Part of a small language model's weights.
Size: 12 layers, width 128, 4 heads of 32, MLP 512 squared ReLU.
Architecture: rotary positions, embeddings untied during training, local attention windows, capped logits.
Training: a variant of Muon for these matrices, 122M tokens.
Each number is 500 + 50 x the weight over the matrix's rms, rounded and kept within 0 to 999. Layers, rows and columns count from 0. Numbers have three digits each.

# layer 3 MLP down, 128x512, rms 0.0285, rows 100-127, columns 448-511
556507576477540465477479534540429510528561541523521534558463472528575495522382563527474562474478485629457460481465520531471510500449461524362462450564461527543439470480428445510513491527537541
459432558501575493523486632476490498495503439539436483538527472547464520525443539547508586510494475433548495526529597469470473535531400486435496541474492512489432546539429518441471487530460488
527502515452419513463480467588509462575537488476463464569522538540379456451479453580501547529522527431427515534553571517435544466550553547568377431506444450447441473515595454467490575580565470
532560434543454538591529516475424508448395436432494582558310557522502566541528475539454491512458479450575486546499473526591523475511491511547477599487454542576499533415507386457496384503515492
466579558415434438586594493302449470507450598542508556499464422545457523437489626356467665480507548517556526534475561417447472504473527490588528460615609524495591411516497469378469577543476425
567438487472526510468517541479534608448583492468539551481457470605474499420528535573481503594510513569538636472379500443502511498458561467514411534525491493505508518555543528493547508550521535
496519539478465566522632548534510471601427400511512489612481468582572508501481544512535446553461482544579500411442519554536504512495490479538568381433490528547458502482499493364587490464479565
462554472549405451487512468543529442503461409496477479438503617406526540558606522495432511488475532465523507443500572508506520518528471479461464464504491542505619580554500527442498475452478438
485432531495509498445453517519552425516548534448465477593533451503516540518451587462553489510488535493448484395390504489477505511480462600518466449584521516499508516520523517486520598426389498
578519506512471581576469509467542546423512401595492540538377597412487607569483552496655489557501464670550416454424376446522446538546433433501471436506481479515470415447543521487397439501540581
399463427528539426510480526442585500580577437624503466504545457484525666505564424507518469495467514515533525483448449581513527527499531455522560463479394406409518530453483538469582428503486477
456528518438467470501551410543516538571533551507568504415535521534465521538565506519511504522548479473537582487434365527540545490579501506406518502399620536424547527496504485500486461489584438
526503578502483460434488496569514523467575489512491475498464484483453526537501566593555467567495530520430589485471462614533508519480423555555441523545493575482536549470476442534414526533511489
521558519421537471504429433477535524531512592533490474499580588524478480419544507486578488442550503522518481508503460574517463466599587533563523422538498444494476454462567433575456573529520552
443590490491584483497533499521497410552522545449427403441553478538454486455544485451513569542444562512437498500454466501504529532545564409498454457513505463598505542439574588517402532473495465
555489520451484522506434534471475389484528541490504439527586492490499492481549553578512613501482514563474421550504358476513492481462513534526415525498498500483511465631481462499544494506436465
489404562368514536556411583502474441454523533487460535467464507480460437522525526520534507438476393383590511525516552455511452480460464431533483447467545459500479511555482559476607614452476553
489500460466495513570481570471475474523500588527496573483468510500543378449479568512502495511540516483553529460498469404531535573510647461525522469442480415541543566435422453505460587422530497
519416513504531434426518431438428478504451453508527430450586527506537611525431591419458526518583542553476455518453358563501505501555449515621489454544450455517490478554577487466522515454482571
582498456568465538504517367427502540520488490533466560399419511575493566410433462400567458507449565468480442511464462579493475462513470538452590510494478500524483553542551491528504564491524577
463539530475463583492445522411497527494440501575508493417515543508490483511473511457586497589554576529465532521457468492482534444494454483511524433425462548479532485565552489585426469462399563
435527486608583519569519569448529477530459487502487453556481526490428509579494543457465564482513424518508558430390500444488518475410515455465481473465478523462542545507442458491414440561509529
474551523532548455594493527534475414489446547514554429548459437433533521472423531431585561610443587487512487473507444461520486450456548588436438457440618439465459483404606449463452510586390509
483554446516542493478520546410514558561554490458466508548518524498475589473556440443618443526490513489528477561495408611470541428484375489539531517450489493443546491490446497572492511490458541
524481463497539452513513589525561487478494426471530593528577470384497490501508408516558487558500499477489441483487518515493490528412591495464506495525576401584514515470543562556509469541488519
433522497499448578516410598452407509442500526406462588460414425525497524415474484478560456491480510549424443603422506495531472547549510506515491460524501506529533461434583528427500521487466430
560476494456579501513519504481533394534485506437500478443539451582482497545450492528526502473593520425505485532482580591486521524493399528478499478539469508527515498534641424420441600463492577
557546462539481616485480566499568503543460423546418533573513507506500496500443483505492417483452479507554491495514544507527503554515649508496548454517497419551487402479472420585486472527440518